{"vocab_size": 23234, "norm": "rmsnorm", "bias": "none", "init_std_o": 0.0, "init_std_up": 0.0518, "lr": 0.00743, "lr_head": 0.0169, "decay_fraction": 1.0, "decay_shape": "pow", "final_lr_fraction": 0.05, "batch_tokens": 131072, "seq_len": 128, "train_tokens": 435300000}
Each number is 500 + 50 x the weight over its row's rms, rounded and kept within 0 to 999. Layers, rows and columns count from 0. Numbers have three digits each. The size before them is the row's rms in percent of the matrix's.

# gate: layer 13 MLP gate, 320x128, rms 0.137, rows 147-153, columns 0-127
# up: layer 13 MLP up, 320x128, rms 0.145, rows 147-153, columns 0-127
# down: layer 13 MLP down (transposed), 320x128, rms 0.127, rows 147-153, columns 0-127
gate147 105:476465587492539500510558415436498582513479391543550582509464477476542412459456472487498498575549488521426489455476562474514454468492567580530587567503481548500479560533478561416465419508496414503485471471411456408615506510538462449441488504461472519551525458560530440534433486558459480526512554492445573571616501570408429563513491491479614442533564472438527500410467502455458510524474
up147 105:552534435421416480523494534580491550510517540495501506498441452495550485463460473495418493470519515505508497573552608499517573631567423515465548470529529439536483542432404537494606481460549480588459415596593513539532509501416459362519486572465511455470557491476468559457463456470489517495491509510507515512512486390535513491608489420461469505544483583440443588508483601476430466502468
down147 110:457596509468505513468521495505446433520469505591455460611543387487541478417406475554482512544547507518425480447460465594564534492436377423467512574531500570488440530419488463436517473566455483456515512558515472483458584545485551425511463510541446539517515517493439444575461482479462430612466476476421479490545468473464535537519454491505512469487396446426592528519450491404576503437564
gate148 108:535525512502473530524458485487487534550493579547547437470462490554412448552512472555488433444556429478480481544537576509444496563540438553426538518535541514528414492494593484507457422538501577480534586453610496410473519515567450425560578522533576529560544476428526507493436574413529539459496514492504509554491392475426504559473437559575482480472565573618428540478564454451468427493577
up148 107:468517609546530580467500486504523541371497436516528537501476470491441534532403502463461535507446481515532528452576527581540505546512487460465600442512571541483598441489440506499477502510541487503454601447451526542506509510562496492538536585535505540436543477488538539484548490490421342467586604542568446442454563554615498452553455562507448523460547512470549530488408562580470502563546
down148 108:521561554442570472579400477536471505435491424554537523486501466507501432515490447504466486457495545523511479390506520566522550530536519443512450482417557464475542568551483501440504561487548508687545572542468550493529502474546586450438530524502525464439377537489564456481571576421491508452523526503561604475499475578456526548556434476500529468516502544432473510516566502495390534532625
gate149 099:521397473503455483527536509595450503492416486402497468522501588547582485474466520505574488494465483472587405521515450513586484487520572413474578589535514533408495499523458494498477486476501483432541416542524498518438556470554481459542555455462546510521523445526439493587390506491483447465520519467512400498412395455445459435548587407478527551579474494493458538550587557516567505434411
up149 104:474396465537572542511524498550482505468518458479422507497531501504451463461433585415511466501464462541536480486479439493565427488457559452500547518589450563536490483505429498498583374528517450551499531523444456480374468497460574423490416485487526461514508476536483465471311515477570583458492465588630477484415507541528542420550529504471503530560425533444465468482480466553561498463449
down149 104:412575577542572452517447446491432563469453537559568435573578465473508517462495522487553506461463541494495399532520495453469497512404523433505507506505483507421516549533581551470588563481537431459526452488567474451430523499498521499527472483424535493494530447517446484533417394501557562528500516390563422516568398466398468468532610579446527506554455486491390512551441574475509454466502
gate150 101:493500487455404445437473517466455562498474517455519510510500508568522543485397480481506566523443488539385473455541521575523525592515551469504610504582489555481488463533506509533487529479582497558481434518497475502549517504455441407478492557486527479426579488587520471521413559473515465544444417507504607507511497443447539432543490394451445452555482363479417518461541509366498591441565
up150 099:488440440532458541463549488416594523489497540472541477489572524468503499481556453459542438462395423435463432477536493503549424473441565507531514455558422504524416559590513529506516507439494641561498514484518506516584501475550475453499511450541560570611418490511584502507439528452504439433537520570478514432560556467592530561558450496427451468472445444487400502463515557543526484424596
down150 105:509543437511542467491594461542472412502609454520502465489481466438570516483472526457477457562538435487409409560429571431553536472558475493523566485526507450420404496569534480594566463483525369476570501511598508501452500475518574482482486479542495536513409486520461541513548532468552404470542498374515509516403547533499539562553554584492499507500485496484628438480478519478463501515601
gate151 092:449520418460470457429549419480474555532498574442556487522371533533528484468499511526510485508446563486444469508455612467547432446450484397512447487502527615483513467581492417497448476518578502572510529389495465481507462513538476454487490547507521534567509543595513519481526479558518460495436415430558447466527502564358484581527575512514476484534551557546523420468485391488544595481437
up151 099:578618554523441433478478519543467495527566507497483602492476558527448526497476467506532427586390586584538559459499484442516490448499547407504520542489531445516525463535478605363539472479531435532500439615475515501485560498479486526511474527536603490579491484421612444462570493501514520474523544470520470495440434480589508520544484486459472565519539481455462559535455494592474505467640
down151 090:505483522586535479463453474469463548510505489512539492451449552508488533569495462522534503435547430483482476432500435512516420554553523460494473445372448521497540538457413517529546471476460454517478540430495458589455477555599517538566453539518503519491406451488423463532417512434435518493460496509261507449502568493500433488493604453489492430548489411500554524506514495517417440403486
gate152 109:501490495615501419518401533511578470506520537380521529451462518567503483572515478497496475458539473435551496528508467555516537479513595513498420605447545448489426533547451465426474549422484499434520567482547554402451552511496463498509569471548566537550503500474507477458377521558524420461519490492534576532393559429511589579459405548535511424442502438498426555456446567474472458490507
up152 107:515504543554577503383522558525468510440578493493399509546560507547461493483486510525479516520486465469515457456551473529576451484562517480523527535461540539546479496405556451533519477517526526544568517463492463465456483487432408527522467530457525442602564481387578549459386384415433612542499488458565385456562522475483576467553496503493436549538486482575491567539451421448472556433429
down152 099:552471469581568552537410459568468585491493486400449519557610504509455546534424501532517519541514431483572429417519445514612475426510518431464583459471561459490449476416514624456500468484538471383466549471530507462511462543504453495516497509526372495458550540508519453436427499566510564509613559471538465530492501498444481495503418486571497414525516508456506501577457487452580506468445
gate153 105:525492505449466458535491498467417511562379549494466405579485514578551403420549504442446543372587534529494559461523480531535391599517551519448519537444496550472486474504637422541510456435509533488495524511572536489556490504626536524541539483517486465472456525513510431480498521460443473465484509507531527584505510480497446595449420467584457393507436491540541463433501484561525507581480
up153 101:571411447471531432408456472485494478472517469549512625445471482417484525533503517595458518536488397432542445570579573537491616479507577507540381518466520535497510489509466542513530572563565479425481451486517426445422421548476432472500495571420473475474540469473499440535493448536487538522423582496483518457460480532493449453583520497515486532544436485504585652480489520446483507442556
down153 102:549502558514501476546544471524435536483566481541464534546511525474560481481457428464551524460489562555498467506544552472501545519520470502541470564452497562472491543570576539393512551593525446429552417508558488463501397548641594511535555433428476524497479464462481512503559530506486412486433576500430557589415466553456508479464559520412561407457452551447578595437559470475469527565560